Weights of a small GPT-style language model, trained from scratch on English Wikipedia: vocabulary 3119, biases.
Each number is 128 + 24 x the weight over its row's rms, rounded and kept within 0 to 255. Layers, rows and columns count from 0. The size above them is the row's rms in percent of the matrix's.

# layer 4 MLP down (transposed), 512x256, rms 0.103, rows 473-499, columns 128-255
size [ 94  85  72 105  70 121  85  94  90  84 109  94 107  84 106  87  95 113 109 110  88  94  89  91  87 126 114]
[[128 118 105  76 105 140 133 123 122 114 141 113 176 152 106 105 132 152 148 163 127 140 148 124 134  66 121 153 132 160 166  68 114 114 132 151 124 134 122 125 137 158 133 121 138  96  94 169  98 136 174  97 123  77 112 126 113 152 120 108 121  74 157 132 155 118 148  89 117 107 129 148 101 114 122 126 173 152 153 137  91  78 118  84 153  92  86 150 106 141 119 168 138 139 146 108 152 152 134 152 119 113  91 115 167 107 143 109 122 154  94 150 149 135 111 152 108 139 141 102 124 139 121  96 143 108 146 159]
 [138  92 154 124 103 152 161 145 143 126 127 107  99  77 133 120 126 142 161 119 122 136 128  88 152 159 124 109 140 159 139  87  86 122 147 111 124 156 108  86 138 134 166  98 136 171 125 138 125 160 147 180 135 158 156 124 130 162 154  83 151 125 131 111 140 148 145 114  87 170 137 136 146 172 141 112 133 137 130 129 195 126 106 122 130 152 129 128 136  96 138 107  98 156  99 113 110 128 139 137 104 159 145  86  84 120  88 129 142 124 122 138 108 120 104 111 133 132  84 124 140 106 150  89  83 155 161 164]
 [106 121 127 133 105 118 139 160 150 121 133 117 186 147 128 124 157 127 165 142 142 167 132 148 136 131 112  78 100 109  97 167  76 132 106 108 186 131 114 117 130 142 145 143 130 171 129 142 122 109 106 108 151 120 151 110 115 121 100 116 158 116 101  93 162 153 127 147 178 109  99  94 146 150  95 139  99 129 154 105 124 142 123 164 150 106 147 150  84 142 141 137 146  98 120 166 147 105 126 152 134 102 143 150 107 130 131 135  98 115 115  96  90 109 145 146 116 144 139 129 109 131 103 134  91 157 107 111]
 [130 140  93 113 113 122 133 164 167 115 135 122 112 140 155 112 149 101 143  79 161 134 144 146 125 106  99 111 139  99  98 113 149 118 159 130 156 117  84 153 146 162 131  99 154 135  72 135 125 111  99 144  79 122 136 169 116 154 167 107 102 140 157 131  76 100 121 147 159 121 136 103 165 158 111 134  98 125 142 125 130  79  96 110 138 147  93 139 129 123  85 141 108 147  89 136 132 172 112 121  84 110 151 121 109 125 109 115 109 123 129 173 169 118 161 115 117  64 101 124 109 139 166 141 138 120 117 147]
 [121 134  91 150 156 107 102 148  88 120  88 121 159 179  86 152 134 163 115 109 119 104 118 117 128 111 125 113 163 132 126 128 151 144 125 101 129 124 103 138 117 111 134  73 168 104 103  84  81  99  86 108 132 138 117  83 130 129 121 108 155  99 145  75 161 125 139 126 108  98 129 188 118 156 131 157 100 111 104 169 105 113 118 115 125  99 115 131 113  90 136 112 124 123 141 126 158 114  95 128 124 129 160  66 110 108 158 123 113 164 112 140 154 130 110 111 139  83 101 112 126  95 116 100  92 107 109 175]
 [ 89 131 129 149 154 151 119 148 140 145  84 126  94 118 143 166  79 111  78 144 129 164 106 143 166 129  95 111 117 137 120 126  90 142  87 144 126 134 138 140 133 129 125 188  97 115 103 111  92 114 165 112  89 125 124  72 158 143 136 114 136 144 111 113 118 137 146 100 154 118 150  95 107  93 132 141 131 154 127 117 100 160 123 148 137 137  86  93 107 155 145 156  89  91 106 163 112  81 122 125 134  98 110 129 131 106 143 153 168  98 131 111 116  84 106 146 131 109 161 155 122 132 158  90 147 104 131 129]
 [152 117 162 133 117 154  97 134 156 112 119 161 151 178 149 131 142 143 161  77 151  93 147 141  99 124 170 138 145 107 107 124 152 134 151 109 129 156 120 128 127 130 108 176 159 139 139 120 122 142 142 122 114 112  99 113 152  98  82 132  99 127 163 121 150 117  86 149 187 113 133 157 105 143 120 127 137 126 127 113 155 131 121 145 119 101  58 118 134 111 118 129 173 143 104 105 131 174  27 124 110  89 109 126 146  87 145 158 128 118 132 169 115 118 107 128 152 133 119 100 124 143 143  91 132 186 124 121]
 [105 156 163 106 126 135 152 125 166 106 123 100 127 105 160 139 119 129 100 103 174 133 136 125 126 145 120 124 136 120 127 109 113 139  97 129 124 114 111 132  95 123 175 104 136 101 126 158 167 156 105 155 114 116  78 143 149 112 142 116  95 123 136 141 104 111 176 127 146 101 184 116 145 124 176 117 150  99 101 160 168 107 136 140 126  90  86 118  82 144 157 124 137 150 127  70 115 107 139 115 113 122 122 143 105 139 159 156 159 120 160 124 106 124 110 115 121 121  90 115 114 106 166 147  78 118 178  90]
 [ 79  90 147 116 140 134 107 107 131 135 119 124 110 128  81 141  88 136 104 105 166 153 149 119 106 102 173  77 136 146 131  99 110 108 130 110 129 121 138 107 132 102 130  92 134  85 118 169 109  91 136  93  89 114 106 110 124 157 154 156 154 107  98 140  84 163 189  97 150 120 121  89 113 132 122 120 109 116  67  87 155 134 117 145  83 139  83 146 133 119 153 110 168 116 136 169 122 110 142 131 121 115 134 163 119 112 154 136 129 124 148  77 115  81 129 138 130 161 142 130 112 173 147 127  93  99 124 171]
 [120  85 108 145 108 124 146  91 119 135 130 117 182 127 125 158 126 145  81 132 181  89 148 104 125 104 193 150 151 136 134 127  96 133 131 102  93 129 119 127 102 129 132 122 125 112 150 127 126 139 150 107 135 147 119 122 147 169 151 158 107 119 131 115 120  73 130 111 119 135 170  97 101 141 107 130 125 120 137 125 126 127  99 111  86 122 106 161 134 150  78 104 164 130 131 147 141 159 150  71 156 113 114  86 117 130  42 145 126 123  98 123 146 137 120  99 131 139 144 115 113 123 144 116 135 130 139 144]
 [136  75 192 182 131 131 100 145 110 131 121 111 141 138 126 157 118 130 142 151 102 138 123 110 174 142 122 117 130 131 117 113 143 185 130 120 137  82 135 163 119  95 129  88 120 144 150 101 131 102 106 121  71 143 151 117 158 103 103 138 113 108 112 102 154 171 123 168 155 149 115 141  90 114 155 112 127 147 108 128 141 156  81 133 151 198 155  90  91 122  84 111  97 133 104 124  93 109 118 134 151 158 130 145 118 162 138 134 130 158 132 126 109 111 149 150 151 102 109 126 126 124 149 128  78 186 132 123]
 [145 152 128 127 113 157  98 126 175 100 114 128 114 144 142 126 124 101 119 155 137 104 149 115 138 120  81 131 115 151 153  84 164 128 124 118 117 118 143  98 133 121 130 144 144 105 126 128 102 135 160 119 134 130 174  97 118 136 150 141 131 119 144 119 126 101 124  98 111 157 129 120 109 128 128 146 110 164 132 115 101 151  92 119 135 115 137 124  93 137 154 141 132  94 130 143  88 189 144 138 109 136  92 164 124  88 205 115 123 125 117 146 129 142 154 145 104  80 112 103 119 150 116 176 171 104  96 123]
 [155 117  95 129 168  98 128 140 130 161 150 125 128 188 133 118 107 113 165 106 113 123  87 136 123 124 134 118 133  85  95 105 148 107 128 130 108 143 141 151 119 140 135 146 179 125 101 143 145 140 133 122 121 129 139 144 171 141 139 136 116 123 113 139 121 109  89 178 101 149  95 130 155 164  86 135  84 142 130 130 115 122  99 152 103 139  95 186  99 108 146 121 168 108 120 102 110 154 153 122 125 128  98 115 156 113 142 131 115 157 128 167 109 132 136 135 182 149 104 182 127 171 121 166 135 130 160 138]
 [133 150 140 142 125  89 124 107 140 117 141 109 107 154 118 122 133 132  85 103 142 146 141 147 168 152 144  89  77 121  97 122 124 102 131 134 151 128 149 146 140 140 149 113 161 109  95  98 141 142 142 146 114 162 125 124 152 131 104 136  47  79 119 100 104 131 184 140 145 150 142  81  84 129 160  95 106 108  99  84 104 107 107 123 129 140 117 159 110 104 130  99 145 116 128 143 118 157 120 117 133 156 122 124 118 113  97  99 133 143 118  97 124  98  95 135 114 134 115 104 122 112 161 141 115 136 117 165]
 [140 105 138 150 126 106 122  95  68 169 123 119 172 149 105 116 141 155 163  80 125 140 135 157  96 120 134 121  88 144 130 131 127 126 136 122 129 154 153 109 136 144 115 101 141 124  85 136 134 154 115 129 151 144 161 146 123 109 130 153 119 115  78 101 144 144 148 143 131 130 131 125  74  92  99  86 110 145 131 161 136 152 146 107 106  91 109  98  95 119 105 122 157  97 137 115 124 129 149 200  89 122 129 146 121 144 115 101 161 120 122 139 112 123 102 120 106 134 106 104 158 145 102 124 130 149 153  96]
 [121 119 124 199 147 130 167 176 128 147 111 155 152 117 121  94  98 138 141 124 139 142  86 103 137 131 103 106 124 138 125 173 140 113 102 135 144 117 148 127 159 130 130 117 133 118 126 141 117 124 152 137 156 129 116  94 162 128 155 138 114 144 122 153 136 109  97 146 143 141 167 137 152 128 151 135 105 100 125 101 161 167  80 123 146 114 106  55 116 131 141 139 133 111  99 113 128 127 136 144 133 108 140 150 176 125  97 150 122  83 101 137 138 128 115 140 129 141 104 133 133 115 158 147 110 117  88 123]
 [124  98 138  92 156 112 131  94 102 148  94 102 127 149 116 149  95 145 120 121 165 112 136 115 102 106 141 155 107 138 148 168 122 130 170 121 161 136 177 145 109 102 104 155 127 150 156 130 106 118 117 128 135 165 104 101 157 119 158 120 130 158 144 121 119  81 124 105 149 119 130 160  96 139 122 125 107 107 126 148 101 171 101 128 110 116 134 125  78 152 145 129 130 126 187 171 157 118  71 139 122 126 136 119 122 118 154  89 126 143 117 117 135 146 142 128 143 145 136  99 126 148 109  89  98 136  96 106]
 [107 127 145 147 147 159 155 133  74 176  98 141 170 145 115 145 118 145  91 147 116  96 137 124 127 125 136  76 108 148 126 172 121  90 144 136 141 130 137 137 103 128  86 176 163 144 140 141 109 141 126 104 129 103 155 129 199  78 114 146  78 151 129 144 116 106 141 103 139 115  96 128 115 112  82 168 170 111 127 119  90 109 122 136 114 137 107  89 165 138 105 112 117 126 143 112 101 119 132 138 118  75 144 115 106 103 124 147 110 147 141 110 145 135 137 143 143 113 134 126 116 139 135 117 116 118 111 142]
 [121 127 145 104 113 106 125 114  90 159 138 148 157 138 142 155 105 149 145 140  94 135 121  95  96  87 150 134 128 117 136 107 168 153 145 123 178 126 114 122 124  89 134 121 132 148 125 120 141  96 115 123 156 123 125 107 153 144 100 151  88 134 103 129 108 139 140 133 166 106 115 122 115 107 131 124 140  82 129 131 136 169 128 128 159 172 147 128 145 139 172 143 122 107 163  79 133 131 153 146 138 132 157 147 113 170 120  94 137  98 134 175 152 163 161 116 130 113 185 132 110 128 121 130 121 129 149  94]
 [125 121 117  83 131 128 138 145 102 124 112 100 149 133 150 153 138 127  65  92 142  69 180 100 134 117 149 158 140 148 141 130 146 133 169 152 148 124 121 150 147 131 128 139 133 136 121 176 119 138 113 149 158 135 113  88 124 171 124 106  82 147  90 107 135 126 126 175 126 106 142  80 125 112 110  82 101 117 162 118 154 166 132 106 132 118  98 132 141 134 216 131 119 143 155 158 114  98 146 128  93 102 171 110 126 128 121 127 139 154 131 151 169 141 116 114 129 132 132 128 109 153 163 145 141 183 148 153]
 [ 97 131 137 173 107 137 111 139  89 126 124 150 199 125 115 130 130 162 110 126 132 157  85 131 142 143 157 140 150 108 117 130 138 105 154 139 143 112 129 102  98 164 145 133 134 119  93 176 158 175 131 141 112 111 134 130  95  77 148 125 135 171 142 114 111 165 166  91 130 119 152 135  96 137 143 114 112 116 135 109 145 131 101 159 101 107 128 148 128 108 116  75 130 123 129 138 181 137 117 119 152 153 149 162  90 146  89 112 135  75 129  98 134 124 130 133 126 139 160 129 166  63 146  93 144 105 127 113]
 [ 91 175 142 136 116 125 113 135 121 102 139 184 107 129 146 129 145 135 107 133  90 111 162  89 133 119 174 146 168 131 140 127 118 168 117 152 171 108 187 125 151 133 150 128 124 134 110 118 144 143 154 134 122 147 121 128 151 114 124 165 143 120 153 114  81 117 170 138 108 134 111 164 162 115 122 103  92 157 165 143 168 111 122 133 170 132 129 146  90 148 131 129 147 132 133 133 126 171 158 140 123 196 111 154 111  99 132 153 140 146 130 135 163  85 108 121 136 152 169 121 127 127 147 132  78 108 156 123]
 [131 120 124 131  72 191 129 141 124 121  74 164 131 118 112 124 157 110 165 143 114 134 131  78 122 151 154 100 116 169 148 113 130 152  92 124 139 102 132 184 143 117 113 118 187 166 120 157 149 120 142 149 114 137  96 156 109 127 122 167 127 146 136 100 135 135  97 144 140 110 112 123 115 132 145 115 132 112 145 159 152 140 141 140 123 107 134 149 124  93 128 107 132 166 102 151 116 144 166 161 143 134 118 174  84 127  75 131 144 122 102  79 161 138 144 148 144 136 116 129 116 113 181 129 121 152 105  96]
 [110 107 134 181 129 102 133 136  77 157 139 134 141 127  94 154 126 140 139  94 133 165 166 111 131 131 160 163 142 110 127 120 139 133 139 116 137 136 104 132 132 154 138 106 107 144 153  94 168 121 141 125  96 141 150 110 126 113 105 162 111 107 116  99 139 111  94 100 178 109 158 110  95 125 120  90 117 102 139 148  99 115 117 135  74 122 142 142  96 199 124  63 143 111 143 131 115 150 159 111 119 113  90 163 116 118 156  91 130 143 106  78  88 150 137 143 131  84 177 128  80 131 136 136  64 113  99 119]
 [117 106 109 124 123 125 115 111 153 126 118 147 145 134 126 169 121 127 158 125 129  78  99 134 155 119 140  97 145 128 144 162  91 144 141 130 130 111 132 112 144 110 102 139 129 156 157 117 139 166 101 145 152 174 155 146 105 162 119 167 139 146 135 121 118 142 162 147 120 143 121 125 126 112 112 164 150 107 100 149 149  78 136  85 142 141 185 140 141 115 110 107 103 110 183 148 130 126 101 121 125 171 144 154 142 165  95 161 115  81 145 130 155 122 154 168 127 142 126 136 125 152 199 121 105 173 111  99]
 [149 159 136 151 114 153  93 149 112 124 153 114 124 124 132 143 144 141 139 134 119  81 136 107 122 133 106 125 124 144 152  86 144 119 162 160 134 146 131 128 134 101 155 181 134 142  86 140 115 122 122  53  96 142 104 177 119 116 112 164 109 133 164 140 120  99 138 184 142 157 112 180 101 114 152 127  98 151 112 135  68 115 127 142 129 106  72 124 103 179 144  81 143 143 118 130  91 110 142 118 107 129 104 135 136 139 150 140 123 134 137 134 105 150 122 133  91 155 121  93 110  88 120 103 105  94 167 126]
 [ 90 144 110 146 113 122 160 126 105 120 122 172 122 151 125  82 112  90 142 144  85 142 137 119 182  91 122 140 154 157 105 165 139 114  81 133 152 124 133 124 177 122 121 119 159 159 122 101 116 144 131 115 102 137  69 119 130 148 113 150 117 149 109 171 151 135 137 121  95  92 119 112 124 150 130 146 111 118 133 140 121 156 150 128 127 138 130 115 119  99 143 155 182 131 110 163 141 149 161 114 142 175 125 137  90 144 105 115 124 159 143 106 123 180 136 118 126 119 138 119 135 142 116  88 145 135 168 143]]
# layer 4 MLP up, 512x256, rms 0.117, rows 474-500, columns 128-255
size [ 98  83 101  89 118  97  99  92  90  96  95 104  87 103  91  89 111 105 109  90  97  91  90  97 129 118 103]
[[144 143 143 105  90  84 132 136 117 106 117 130 134 105 137 149 120 117 147 135 133 194 152 164 159 135 116 123 127 102 126 120 104 104  77 110 152 107 155 136 109 124  99 145 119 102 142 118 158 141 123 151 160 144 120 149 127  83 160  72 106 121 111  88 130 131 142 124 147 149 141 136 145 106 141 121 141 103 130 106 115 132 108 105 142 113 186 140 127  90 131 135 105 124 126 114 113 118  75 124 120 125 166 131 125  62 154 128 148 120 115 129  86 127 140 109 161 149 129 153  95 152 122 155 150 134 105  79]
 [ 86 166 160 111  96 144  63  98 103 137 154 128 139 103  92  95 137 152 139 152 121 109 105  88 162 158 154 122 151 104 133  97 139 144 156 130 106 130 145 146 160 117 133 131 119  49  91 130 112 135 111 156 132 167 131 145 146 117 114 194 143 131 144 147 105 110  85 137 103 119 125 110 147 135 114 114 156  85 144 107 148 117 149 102 149 153 145 112  96 106 134 129  93 100 104 172 153 141 111 152 136 103 171 134 118 100 113 109 132 138 102 130 150 145 114 111 170 126 149 127 157 150  74 119 172 138 108 142]
 [103 110 130 151 106 108  88 172 159 138 128 154  96 124 130 116 101 123 103  84 142  99 150 116 134 115 147 115 118 116 138 136 142 145 105 175  87 125 110 145 119 145 130 125 162 116 106  65 128 101 111 118 155 118  93 127 113 125 138 136 111 170 121 136 176 124 121 143 123 180  99 143 200 169 159 112  83 117 182 128 134 113 116 150 118 134 114 143 120 127 102 132 128  94 119 125 119 101 129 150 116 148  82 120 110  97 113 127 117 131 111 109 103 124 119  97 147  73  82 123 138 125 120 146 166 185 102 126]
 [151 133 147 139 169 124 132 121 129 104 101 144 107 136 107  93 169 113 148 134 127 153 105 125  96 126 116 157 129 100 141 164 155 137 122 147 123  83 140 109 122 160 149 217 131 123 152 101 126 129 103  95 137 128 108 136  49  94 117 123 143 133 153 115 163 103 110 125 164 100 100  56 155 115 129 129 135 135 126 123 100 174 144 150 147 168 157 133  81 141 155 112 106 109 111 119 134 137 134 169 132 151 100 157 134 111 137 123 145  91 151  96  96 132 115  96 123 117 131 172 141 144 102 139 161 111 142 114]
 [118 137  75  84 124 167 133 132 120 151 149 150 149 163 109 140 141 173  96 158 161 112 121 153 114 190 129 116 113 114 116  90 130 157 141 130  63 161  57 150 147 176 136 137 150  84 156  91 109 155 129 121 163 132  98 176 154  99 148 128 161 122 161 151 121 100  82 118 126 164 103 140 151 107 137 155 147 117 130 191  93 171 146 141  85 118 128  89 103 121 125 139 154 186 145 117 115 127 127 144 122 101 106 137 116 108 136 125 111 168 147 108 123 142 122  99 124 165 113 173 107 149 102  87 143 135 144 119]
 [124 140 116 152 108 154  89 147 128 127 123  93 152 115 105  82 140 134 164 119 146 155 113 135 119 128 141 138 116 134 127 129 137 151 199 130 126 137 110 115 132 117 154 125  89 107 158 141  96  68 138  95 135 124 135  99 107 125 120  84 151 157 140 122 140 132  44 118 152 157 118 134 166 175 136  93 151 118 133 119 124 112 125 126 136 143 155 152 136 170 127 135 133 149 101 133 145 141  95 114 131  94 129 162 117  99 151 141 133 104 138 109 125 105 132  94 141 122 128 136 123 165 139 104 145 122 133  94]
 [ 78 127 146  86 122 150  98 126 166  72 142 106 160 145 157 102 150 126 124 108 187 116 135 146 147 131  96 139 120 106 142 125 165 140 138 126 129 104 127 141  69 118 120 118 107 107 162 129 133 134 136 147 121 178 103 157 115  99 164 144 151 137 143 144 123  82 118 128 113 134 135 127 143 121 164 149 136 120 149 139 128 119 117 134 167  82 125 142  92 116 144 133 140 124 112 101 118  79 139 139  96 119 152 133  89 126 165 138 120 136 147 153 126 123  98 130 138 114  96 150 107 129 122 120 114 125 109 131]
 [115  99 164 104 139  85 119 152 146 153 108 101 130 108 123 132 112 143 144  84 113  87 123  62 117 168 130 138 139  86 112  93 154 160  86 143 139 113 158 159 161 126 122 148 127 127 128 111 136 121 187 139 117 166 137 154 146 164  78 126 131  46 122 129 103  87 145  96 115 119 158 146 142 151 156 134 130 170 130  90 154 132 126 157 100  96 133 165 147 124 137 122 171 113 130 119 128 111 136 118 121 122 153 134 133 118 145  90  86  82 119 159 136 150 122 123  68 136 119 157 141 102 112 114 143 111 174  99]
 [153 170 118 133  99  86 143 103 104 175 139 136  93 139 165 148 130 142 146 114  82 160 102 174 126  87 137 168  95 128 148 160 103 142 146 116 120 110 143 115 168 116 145 145 108 174 131 128 105  81 142 118 137 129 114 182 117 135 117 113  93 131 134 137 100  93 138 140 102  94 146 121  88 143 148 131  71 111  87  87 135 145 124 149 103 114 121  56  85 112 158 153 146 135 140 129 126 141 128 124 130 142  96  92 124 122 138 145 110 110 148 136 119 131 131 137 113 125 132 123 116 138 147 130 152 147 121 150]
 [104 132 152 125 123 124 117 146 136 175 107  96 151 145 109 111 115 147 114  88 110 140 149 101 140 135 108 155 126 123  90 157 152 157 103 134 105 123  96 172 120 175 107 115 119 121 150 116 125 130 162 125 126 144  75 175 135 109 111  93 136 130 150 123 126 119 128 166 137 122 121 133 152 151 112 128 157 157 116  80 134  96 111 115 113 154 148 150  82 111  96 116 127 102 109 129  94 137 102 176 137 125 128 155  97 150 140 156 165 120 125 115 164 127 163 137  98 186 129 144 138 127 101 124 152 154 171 141]
 [144 134 136 101 156  94 127 132 166 134 102 161 123  91 117 122 112  90 129 124 152 100 149 145 136 110 104 141 128 125 126 132 128 150  90 108 108 129 167 129 132 105 116 123 138 150 126 138 171  88 130  64 113  83 125 159 102 120 137 153 142 162 128 105 151 121 168 134 112  88 156  84 100 130 161 135 124 142 134 120 168 167 148  69  96 128 138 139 116 134 147 149 143 107 146 134 184 146 145 146 129 127 152 145 106 131 210 131  92 114 102 143  86 149 162 131  93 169 124 126  82 101 181 150 138 139 149 138]
 [135 140 128 146 198 156 112  98 140  97 134 147 119 155 114 150 122 147  93 115  93 104 117 133  58 131  76 128 121 126 149  88 163  96 147 114 121 119 125 123 122 110 144 126 110 165 112 120 123 151 149 148 103  89 129  92 143 137 109  96 135 148  94 117 108 132 139 152  95 114  99 149 157 152 183 126 147 161 153 100 147 143 118 137 130 120 115 141 106 113  82 110 104 146 105 123 129 130  96 122 113 172 137  93 160 112 132 143 127 129 128 126  93  89 127 136 144 148 140 128 115 107 121 154 134 159 132 129]
 [126 165 158 116 121 140 115 117  93 137 141 122 120 115 153 126 100 109  95 129  70 152 142 139  96 173 113 144 168 122  86  96 121 128 104 129 132 128 117 116 134 132 124  93 180  70 105  91  95 120  77 116 135  92 107  59 143 141 127 144 105 139 125 138 104  89 100 144 130 128 119  95 128 170 142 147 128 157 111 144 123 164 113 112 149 130 109 121 159 154 137 182 146 153 114 121 141 121 100 104 118 126 151 152 107  59 122 167 126 143  99 156 117 130 101 182 139 110 100 121 117 139  98 151 140 114 155  91]
 [152 166 101 105 114 105  84 104 120 121 159 141 121 111  93 132 125 139 126 177 130 158 157 166 119 127 126 115 135 116 166 108 129 151 134  67 133 129 139 141 144  96 147  91 112 124 113 123 164 174 126  96 147 145  97 159 185 122 113 118 148 143  93 150 151 116 122 164 158 157  99 162 142  66 121 150 115 101 144 115  92  72 114 117  84 113 124 125 151  90 114 103 111 142 124 126 118 153 152 148 142 127 155 163 176 148  96 130 127  81 108 135 143 150 116  82 137 118 103 145 131 135 116  83 147 133 117 147]
 [140 102 120 150 157 137 150  88 159 146 103 112 117 169 135 124 129 117 113 129 166 134 132 173 143  92  69 136  94 143 159 146 133  99 118 104 126 127 112 119 107 146 153 136 123 138 170  98 132 144 111  87 133 150 132 142 169  88 129 139 115 130 105 128 164 153  78 132 155 117 105 125 118 169 169 120 122 121 187 142 121 139 145 114 110 162 130  98 152 117 142 121 162 150 153 116 107  68 117 166  78 105 143 131 127 135  80 115 145 132 115 142 108 145 150 126 130  53 142 120 178 164 116 140 128 115 110 132]
 [ 88 135 151 138 158 139 150  82 125 139 152 113  80 101 188 129 139 155  87 114 126 169 115  98  87 136  91 125 114  97 171 127 127 126 150 130 102 147 124 119 105 115 132  93 116 146 115 115 106 123 178 101 132  91 137 119 103 141 137 155 116 139 150 125 149  84 131 166 103 162 142 185  80 102 125 130 132 183  89 120 132 150 102 121 167 134 161 150  72 106 201 114 138  87 111  81 155 120 114 136  90 146 161 117 138  91 150 119 155 124  98 108 140 123 134 118 134 144 184 150 101 132 124 111 119 154 127 145]
 [132 117  89 123 160  90 128  93 135 164  97 153 138 127 106 176 123 193  89 101  89 124 155  95 127 133  93 131 106 108 117 144 114 103 108 115 122 110  65 154 126 147  96 131 121  90 148 182 136 123 138 151 105  94 141 111 139 115 116  81 149 173  91 143 127 137 156 164 105 160 101 138  96 133 133 120  99 140 153 127 159 137 125 141  89 106 125 139 167 130 182 146 146  82 108 101 142  97 107 128 116 143 140 122  95 133 162 164 115 113 119 128 138 112 121 100  90  98 116 169 133  81 101 106 133 167 109 149]
 [141 131 119 114 161 147 130 122 109 142  80 157  87 115 150 124 105 151 126 135 105 129 168 130 166 120 162 122 119 123 147 139 122 124 119 183 137 117 118 103 109 194 152 157 136 132 132 131 122 162 142  86 144 132 113 114 122  74 127 123 149  92 114 114 144 163 145 138  92  67 119 109 100 162 141 139 138 163 138 150 154 134  75 129 145 132 145 150 127 135 138 134 182 148 115 112 139 136 108 111 156 120 124 114 154 119 116 118 114  76 155  93 100 105 133  98  96 152 179 107  86 127 102 120 135 156 145 107]
 [112 127 115 130 148 122 103 134 115 133 141 103 151 181  63 117 105  96  92 142 162 105 137 149 164 113 157 140 108 107 126 132 117 149 112 154 123  73 127 132 100  89 120 154 119  96 107 108 135 118  65 155 148 121 103 132 159 120 146 150 109 100 123 152 133 145 141 135 133 122  81 165 178 129  87 121 124 135 100 111 137 123 116  92 112 124 126 159 145  82 116 157 100 121 129 121  92 119 113 101 115 143 117 134 125 137 101 113 106 131 148 119  85 138 131 161 151 135 138  77 115  98 129 151 130 127 129 121]
 [110 116 115 148 112 147 126 136 112 124 121 140 173 105 160 148 133 103 137 151 129 170 130 153  83 100 115 123  89 102 134 124  91 112 124 140 125  45 135 135 133  97 104 164 117 117 122  85 126 147 132 123 158 125 168 128 124  97 133 110 131 153 140 201 143 120 125 128 101 124 100 105 167 130 134  96 119 106 154 154 114 117 145  92 116 116 131 165 115 132  84 116 127 109 123 154 145 121 100 137 130 117 155 136 172 112 158 163 112  49 157 144 152 110 110 122 153 138 157 124 135 143 127 124 151 144 129  93]
 [115 118 132 159  84 131 134 158 126 115 121 102 153 108 134 139 143 113 149 143 104 126 165 176 100 138 147 142 119  97 123 143 150 135  91 101 114 130 138 147 115 126 100  92 122 110 110 106 132 154  92  97 130 137 116 187 163 159 118 151 162 154  96 172 102 161 120 134 108  86 148 114 147 139 141 112 107 134 124 132 123 134 125 134 108 153 176 132 140 115 140 153 113 111 109 132 148 123 123  94  97 128 145 113 127  87 145 125 101  90 179 122 111 129 100 144 105 138 108 108 139 145 164 125 184 102 133 142]
 [138 126 121 120 131 115 115  92 116  94 127 138 132  98 128 144 145 118 125 154 112 165  80 128 131 142 136 156 124 134 121 116 132 118 148 141 147  96 148 137 120 110 115 101 104  97 196 107  82 144 127 125 142 130 139 120 147  97 152 166 116 120 168 130 105 135 124 108  73 146 138 127 160 117  86 191 117 152 135  84 128 122 166 157 119 156  88 121 166  85 137 119  99 166 118 134 117 141 134 162 148 128 119 142 140 138  74 180 144 144 105 158 151  84  77 130 101 147 108 131 103 131 106 149 133 161 107  99]
 [ 91 154 128  59 148 132 118 147 163 151 141 146 107 142 115 128 145 117 128 129 122 111 114 119 144 185 137 121 155 143 122 182 156 145 118 119 152 133 112 110 132 120 127 103  94 146 103 166 130 103 174 150 142 141 113 113 123 117  95 124 137 140 159 177 115 143 106 148 110 132  93 161 110 111 106 137 157 127 150 151 116 163 122 137 139 124 156 145 142  95 159 120  98 168 112 123 143 165 110 117 137 123 156 130 143 129 154 148 162 127 162 151 103 124 101 110 146 115 131 136 139 110 116 132 118  90  96  92]
 [174 139 161 113 160 143  56  65 125 106 127 114 122 138 109 125 140  98 100 132 122 134 120 154 123 134 117 121 126 113 141 131 128 157 124  98 161 128 140 114 143  88 163 142 117 106  76 119  97 119 107 162 127 121 176 125 126 126 130 135 116 120 145  88 136 135 152 145 143  92 144 182 162 129 152 134 133 140 169 115 155 115 139 108 108 125  52 119  96 105 147 128 133 133 129 140 102 141 126 155 114 109 141 131 113 144 135  70  86 130 143 133  77  93 145 134 133 100 143 115 149 160 140 153 115 136 123 158]
 [107 121 133 116 145 127 116 127 113 109 127  96 143 148 144 119 170 114 174 134 121 106 150 120 148 160 109 144 133 108  82 121 141 145 149 107 128  76 150 161 110 135 129 122 114 126 134  90 105 102 136 116 164 167 129 119 142 121 119 148 118 152 170 132 118 159  87 102 148 178 104 128 135 134 130 115 135 151 133 107 146 126  92 122 158  95 107 125 119 143 141 114 104 143 121 156 137 143 138 141 145 100 150 176 112  92 133 160 126 118 112 118 107 141 145 158 163 165 162 161 147 126 110  83 134 172 177  71]
 [106  98 116 123 148  83 123 123 116 119 110 111 125 138 113 111  93 102 123 126 125 109  97  92 152 138 120 136 120 144 147 126 145  92 119 130 109 147 157 182  98  79 140 120 119 126  78 100 137 132 156 117 118 130 118 186  94 110 114  96 135 155 105 132  94 133 147 178 149 118 130 126  99 141 143 185  67 151 145  83 135 123 104 127 109 141 124 103 143  75 133 144 137 152  85 148 118 136 121 131 149 155 150 127 163 103 129 132 142  97  98 149 153 151 133  95 175 100 158 169 165 139  81 136 105 113 106 107]
 [131 141 162  91 117 114 143 112 117 128 134 129 130 156 108 109  92 138 130 130 121 138 150 171 131 153 137 136 122 127 130 123 116 107 126  95 157 170 153 158 142 127 140 126 137 156 126 125 143 116 134 118 125 133 112 164 124 110 128 112  92 130 193 109 121 126 134 133 135  95 141  99 122  97 110 112  71 136  79 112 111  98  90 115  67 143  56  90 100 173 176 135  97  94 117 137 141  99 132 105 120 151 106 117 147  94 145 108 152  92 173 126 133 115 126 149 151 139 105 123 107 121  92 125 163 174  91 106]]